From a checkpoint of a small transformer trained on Wikipedia: no position embeddings, biases.
Each number is 128 + 32 x the weight over its row's rms, rounded and kept within 0 to 255. Layers, rows and columns count from 0. Numbers have three digits each. The size before them is the row's rms in percent of the matrix's.

# layer 4 MLP up, 512x128, rms 0.0603, rows 365-414, columns 64-127
124:095153125161115128062121124073112081144124142117081155130110107106180096063037122074092143121100092115087127115101138142166096180123139214122110096126109060088122109130088106105113082123112052
096:163109212126098116145087135112082162120141167080105116080085092111069108140096116142135157134140091113084157081128072133123154181119128077124126156122083063150088100059144119123125132118076100
105:127063113130162069109162133146153095128113152143173113122128124120134138146146110142157130122084132123171131131065116160150112117103061134167175179168036099062148123140052050095137142095106119
101:126109136152165107145102131045117120103128097165125113105088126093137098144149096039077087120137117100144132134078080084117122105121108144092105109140107152082093076073137141142104159118087059
116:153143144115155148142150175179184188091095174154116164133133162152176162176113185147104148125134128114144116176174195139160152153165112100158182128131105224102144147081173115114157137108180170
090:139126096149134129125136120124116167225132117121110072148118134107103158128128158198115114178117133140062114135060144133183094189110148158146121172142172142175137155189149081169164102115172120
095:142130080104095023117134115148140176114135055134110114147155129182160100110136140128193134176143187135177175189159105132143116156124134211156123095075129109176156144102097133149110107124164134
097:127121116167130151166165067122116075125147150117133139120162174185069123110089165103104145119073130121096147110086099187150069158147146097104084108197158141156107142077142093144136174085111092
092:142184169159154107080161103138126159159138119167065117107152138101148172107123101137088127135142174159212135122151170106156153131152160138109153104128171128123157175153130129152147133064149075
093:199123129084134125110128170123129123134133139148056144103124086101137109138095105111167125152103122126147128149193094113187169197098163095128199084156074085179139101122200100083135141137114182
096:115112164166113134175143124089164126096106120093222137139086084173122127127154130076100098111107093150133138206146116131131130131162122119088161139075091060126168106135118142143078078033131057
091:140175093124161170122161186125150162144169173120196128066054153147165184161133139170119163152154093153109094140097119158140095092124090123109189138120103112137163109223169110047116131137191145
101:112083166143130154090129093136115137099134108101137149094161125111065178170116181145113180137158112159124128158105145114104132179077170153132183204104146143110146162144143128110160153158104101
121:158149147133156141134173119120084089145188137166165135162103123149099153137134122123122012159100127152133113114156141141145136127115169133115089124141125082107160081134109088121169120163162082
088:099069085099140197127161154093096112156147113087211154190049134100114173138116118155181140147147157092112190128083137167125096110130104094111141158137173111114112114100133087153076123192115087
103:085070131098088132081138142057117094061150125076130074139069060119090106118137140121135127106044090101199181090106061171078128128097129144100082090083163120105115086092093099075160165109112134
078:172097119121091097163158116120121205162179142126116153088113148121164085094181115084185141135106160116102138073139100180145123124199162158074118089150126138146186191191153138093152130094135085
088:141086152098112102109165098062144115151167062082140204118099080128090114165169129097125139139123162161158143118143137070127110036136114165170099183101148088140126102130160122069104117136105129
109:115130093136075099119122130143076143084180092095083050120140120168120131099093143092102159172132049096111138097139093135132156103106090201109149181099082090089120088140115085113152078087098111
103:133118144136126131150134163223178118101175102121195127110113082101179142142128105139150143177133178145105142101123088117113118154132145140127131128106146138139114154092183102146107141084113125
108:112079106088133129123156103081119106094129116113182152057163102133181140055148123129115122113139115172170128142164093167124107172122028124134072094107119066134133130105158156109128096101162133
106:130128101186118110168146144112120142149148157053109127107156113100136175161128078127129149144147140070149119107115040167146105178162137174115145179152134067121069118106122131146138130063131075
092:095131126117067111095134187153141091111182159067154103112114065080165163104098163112160113101154104105107139091069137096092120111114128110181164106112144145074060098120089120064102080134159136
124:098121123148185190166145157131163159164133149141117118114091186171174134089156184121089101148151107144132120196144167168141141172147123176169114178115108120138114160134201132101090141171134152
091:099099123175095162148123050104103120117105087114161108148138132168114130125157163091165119134156190157075173109151162063164115109105102109121159195124127173138140131137157113106170160121116077
101:138090114116114096076126127104121167143090142158103120119113142112132160132132123132155119171105077149137188194201145114098088118122121187136170145194083167114162112106070128184162115139143167
086:160123116128058142101121192129107125055111110066085124123126139132175157125084118106183121081092142133078162134135034136127096069128141116136100162081109158078152112068083115158136124140119126
096:103180187152114140042156085141127084140166072105110103154177116141106067152121136211138162152150119171102126079133152119129097167106102161122117107143126109131143118079101088116167155144155124
106:102072146060155124156091106164127118136124176117072168134086093134108118144098168156149040129101129102149103099145103155113051119159122156163092121160162102108136136109134136191092105122201139
085:090120161139056141136139101120136131090112101119163105138096149113112120097169132170071074069137117145139069114089137053077118086151129107093097091131115169115053091075102128082115129153113098
102:101112128108101131145169138151112115116145162145180160160111078107094192140114182052112131122146111094161158163146181088124147102105175094146112106082180145118119114144114106109089127163105149
115:079145104143112069184138134142143156078131104086194085105082090108112091179123155105138127151091093143086100185173123148142124082132129140127184142136124080123105134152115106175123133148100132
103:135139147115099051131122124120087108133113130127175174199093100148112127060102132143118156160172108139150118118111143171084128085105112161184131092158079114071144121127090115201122106134116185
082:164156136181100137138140118225183115163196139141135161171142154163108149114192210191155128137127105113109164104159147114094139157143159148099134147100126161143110152147086107145151139142135120
105:155144118180104162130174087068092127160139143083190180117149139101086135136124096088109141079099120182143062127130186130159141070127107101180087145134125082078114099148070141137131137143171140
099:113168123199118113098069085127148166103141153113130091095122117084110097115109113123088142105142080126073127087126186113142111073090150102101084105125094105189122103126098111068163145131068030
097:112079118115150138155123119135104079160105116111117106154175069177127089090113131150126119127094139112102053131178202128114130107024125156076104129125103087061168128111059107128127136120095123
138:106159087174110091142113116163115190165117091173102110117122121173108129148146142140123137136107186111124191129089145130130149134087135144132159128090100135153157173147140119096135126163132232
106:158116128171075090087124084139148118119094111107141155190158159117218167061114117141100133216062187086128141133076130171130102150128097123125080123157097158163093124137091096127094162145180122
094:169134122170109083141112079105090172105102147167092100129088113080148112073107177092138115057117129100141055104075132094099120086086139105101072110184133138141163062138140054175168173120130080
096:162131191124163143144198120074134102144152175119129091112177064090118090117131143076130111142138066171119130112128173118159128122117117188130048112152143115141113112155134151060109151092177098
092:129149114138140160129112164143172124052153122104115096120119177081115113097130122143123096082120128170099220163137114204138172143088130116094178093086123148122162128164157104160175162128107129
107:158152098173129128141112168099081115140101199117068113142109123106111110118121068144115149085075158129088159102162151130158134148149162124170121100127055151085054127075108101064088130192113077
097:106149100137119103129115137152103138129167143093177195133149090116044148116092134077116109130108074116116084114152218105089164136083188086129089075107104075092094140101059141127077110126153069
106:206132137077093113086110193096043131142149151142122139159131106142114097128162174126071084138110124137167087099100145112110128135140132160124103135169101162123131146116135147099107100187107170
109:159152204112161190138151121078190158138149153164180180125131123107164144130110129115125077145165104100135116069106154116189126138112112196141136145211035132114181087086198118108128116103155135
113:140069081174168172141126123124091145172178127128146067119109133065152198120138087052181149110155110170108132065154117165146086103153139177086175138166171167153100151120115155071106123138186164
100:155111158122097132152149123108081180167155137118085111224168083142131160152121109148103107109173099130133129159152097112137117091079171092193139125097179075132203099095104125137121133130164110
093:116124149105121144104157102093121158123173152190134106188173168160137140126128116131073136162219105115145160171169129126141086126165144131047156094094102185081141118113061141145141176175139129
080:126170148118191163139141124127135168120176141173150122161121134126126175096109105211177155152062103163149133137165098107163135162115088158123105133136064135110146158148166146181176091165118105
# layer 4 MLP down (transposed), 512x128, rms 0.0605, rows 365-414, columns 64-127
115:146089137173092070143101152101142108074071167147081132129129117118091066145118117132160089092146187101131156096096052110107156096174154123128176141106150035093069089157188109149147120154151139
094:027114075070117170128125136129107098154127145174133138143194144127161097106115146132142083154151074130197110180166153117181123130126115101073123102146139157108123097200136141190170096118136137
098:119106147121112148102153110129115120161142110081072110088205115159131129164124115158165113108164189190131129121175172104097086148147123136068152195111147210143109126105095091111129150146105099
098:145166105077129114080089115096104175176088142156071127140071141144152140110142133118112171183189160119160080112105159147130130183224135094063149163123166085149112130164098154173155141129146169
115:121146178129116090125157124171107179113151128130112155181109142153150134099153165140133131190136092091083123119125110118137139086130078130168139162107122137108159125132169089094060129101127095
096:124168067117134129117104108108109050101123127147118146111132171173163112155113131131147233079133168124150086154193135131081141071128138157097106127083157151085156138089141133093099133073143094
091:119112128191136163142124191123128079127122160160111100141089178092115177161144116136090138107127080139128102086091130060160156100130103042095178120164115128166087103079127141123160109146072146
108:121161083156146123140137106130112108137127112150112122125183060113089105093121144119086127101114145169099100159136123105133077071084172142134148102078211130128120153108196159169171108167180182
088:064108119119131113099097118113103132164095142086126157106163151116146067175091144141143149142145163108135104114164107151102160136128106137185152148177084211177105095093192087164086108179122107
098:070122159118095136180126168092136146111153102102157135136131192114103161155143127089060095113121139134156147138119114149095076091129064214198149123106087132123134080105158193183129149095118162
087:092164055117159143113143136110071131178084146169135138165122140104163143119113109094101173107135121082080133207086169117161130138083109151107093127171125095227111111128158152189151166118088087
093:088072164132073088110122117157109134113111083111139124161190072148121108119126126106172070096155198094120154128093149121119122151108126102167096116149133110095104119079090101212143113176115073
100:158191134106144126140129120115111082128158097084142106126091074136181084129180092157154068122128154104128159174255093187094118084120120163070085118110164165137144123118169142115122119100152166
124:131115190149097105065100126076097140143124144168099069086159120110141130099162156101133124156156133114107099107082167164143145152171172137085088128145151113117207075129106161130097120130192125
101:091164185100088105145085158137138118138078102093145167188141112133139105134136139125061150152101142142120140092157143123149182119085103124077119111073116120178076181116084160043113140157137127
106:076148088131141101075086152119142127130116103128109109112183148178185149145168095144112147145111137086128135187075115096083095148146143104143132112161129175179080107158132137206055104139071112
084:081125123139133123128105163163073080138111114102165181171175089132102156193134144128063187063135126155203192202119187098141148134083100144125153117134141147140132140041120060144138110163161168
096:096147139133184162144115127197113091144157139132138065186158107121120149091105166093121150156150090124138132113127158122167101139119109129162101148154119173147158098088129194124136141181111091
097:097132101109152121177137099051136120091076146133088141138098128114169139150161111140121157153137100081115090152188139166118118194162118128116099204168101163161153116173120128115140079114165070
102:121105093125178111108154114107138137118157127119105109138091155101067136137148152106129124115075119104146098073097153224149156078114135074119177095151112081120121141124141223085184129146136095
106:086176088085107090150084120127146128085152116099094130145164106184083111151153105166154183176120172106115125145132113068172216140110191117103133095102117111172188123135147119100144181167096097
120:117114152059065133044158116127115111079111087076111126087113114127079167068157135122125098110046083180111114143137163122110085087138170159123141143105128147115166085142139136058096114158066180
100:173082151181178118130107179105123118185094106138092139124173132125085104167100083102138061147158125109150075079133117162097100155110069095116129166152122135132097094121122123129140167149100112
121:133156136139177118138186107109139096055137052145141116196104187132153155136210192099161099120153165220153137116149103130156153091143128159069099105195109088084165119148116145126144173116124084
101:140173085096090105153105083161138148118127127085133120063145139169126144166102054173128157123069145137163141126092115166148068141168180073150107163126130141068162133120106112182059190149175142
098:115197159131148162122175148122135152093210121082112109096152101095156118146164061123156129129162149171091151111099118149119114120137071094121137161098164115147034090142127124121115149160141167
095:055111150119145173092166121095089074129110124142111133148135194110100133173114161104088133094149119117119136162073122113175118137067127088166129160139093107102071125100171155173130117148096069
100:132107153119111132112147121126189087135099118075249123092131165177102154113115094134139130136165129115142106193115151139129135195144161131132088155163162089170124174120129172131083180077151087
099:122141182138111121163102074125148125151155114080148106140140136122100157050095131126134180116100078119147102100064100140141196092140179144120140088123168151133119113142081138089189120102095110
083:110189105166124099127147159109106117176080107067123167138135140140199133200150123087106173142082151123141162189111113193156138101160070145154085057136101081152131183164118148128122112116096150
109:103115180178188163133110207150150115198069140114169111134074123151132153168146115122143066146116127136167108108131090116123187132108174141079162183193148180104139123117199080132112133100095127
113:161165134098127119092149150142152169093117169156186150092079049142114075167136169148119061102146120117111115054161106093165202105111173097139148111079091168103159080110132119089083114118150136
104:138160098134091172145159109158148121139130191122133115063137127107180141114148103149114147143113155093132110171144081114208144172214124091118075131121135173152111098178194153150141118060116152
083:130111099076116129101089148097079145165105139129159134158137050154172154146067079088126166118130180171137150176140130196116157095142081086154140158196112144127092140114110150139131160110157162
104:135140152120164110081127109159091168061114126128068159115121080130138104067147186178098138137081119107090149160102072085084122208122142187099051175130156118137130134157104090100066126108103123
090:133178087088072098150154163149177167159074147077104108127111068153107087133116131094127143117149137136142139111129137174128158097158184138123082155173196147134118101145122148085089100158159161
100:094123144147076143080126122096105079161129151124102137163123179124161164135136125139076092091149119128158162128113098148125098092146108107101142153166153115099057133159210117133129162107121134
119:090157148141127120122155111146144186085119107124107129142088140110129133123106104133143198173080169125148171121140130136146076112183070158164130101135094107180147116156151091103177119135097137
108:151090142116179107159169109137131160117070148164097148133091185107112141134058122170121108126135159120139082133076169190112139219175111124150097177150084150152141159151134172108155097116197151
106:169102080165119220140092118146174124100118156146142132087102164099139166187137179092117178084124113146168058090128099140096137169153159171095113167109151143099130162108160173151104177127158074
101:114120113133099138129080154120155080181135153126122125137151126109119132163066104109122129117174191099153162111087085180099110080151135080159165095076125117101100148112101120141148151118087198
098:122065166129113104102143100108100106121117134101109164137161090104145116132129157140105137167116090176207093184125099090115090118099165129117141126115110130156085109097139108089118143168090123
110:095140106070113104100155104082146159181184111146127105125174149154088150154138092127132106091129145085163131069038112123092129158163108143059163161090173132144121160165102168112096084130150131
102:128119131140090171169068122154082101119126143143192159120119175099153184135198099153102119119125138165110105167151127131059140146187151123191147149152131122179129155141146050149109118170157121
102:061110140185127154170156126173147118141124098101132122148180150136151140128094113134081129141197071114130149148118143100163118192112055142148173119098170063086124131135160125148147141099119089
114:134133080163169121146145117143081137128116090069176130109107107111080114154130086139123156106134127120132208177115095159176103142119122129115153149130090173096067098068112109127119186183145141
112:051181134088126137167095139106100180138105160143174183039118130187129107116102162147114110141116146207155090195084099133127143191154133138140165123165151139082172146126144124150149093106130089
102:116110136143163117122094173141088105122110121166114118181179129132184077108142122158128070121046081164048161085156118121155124086163075101038118155111093139147160147115160115114154084136148118
107:091154105155159160127176096093174099128111146110111047111157136146147167111122157137136142113134040118089156112142113165145081104098170170174142165151143071151101106097134101048147125098133115
077:111082129177130099142098121127146169133105159132104146096128107113112100161130122104137165133171084114168117098187175122139137123176142073142102134163168130117093119087126162164112122206153171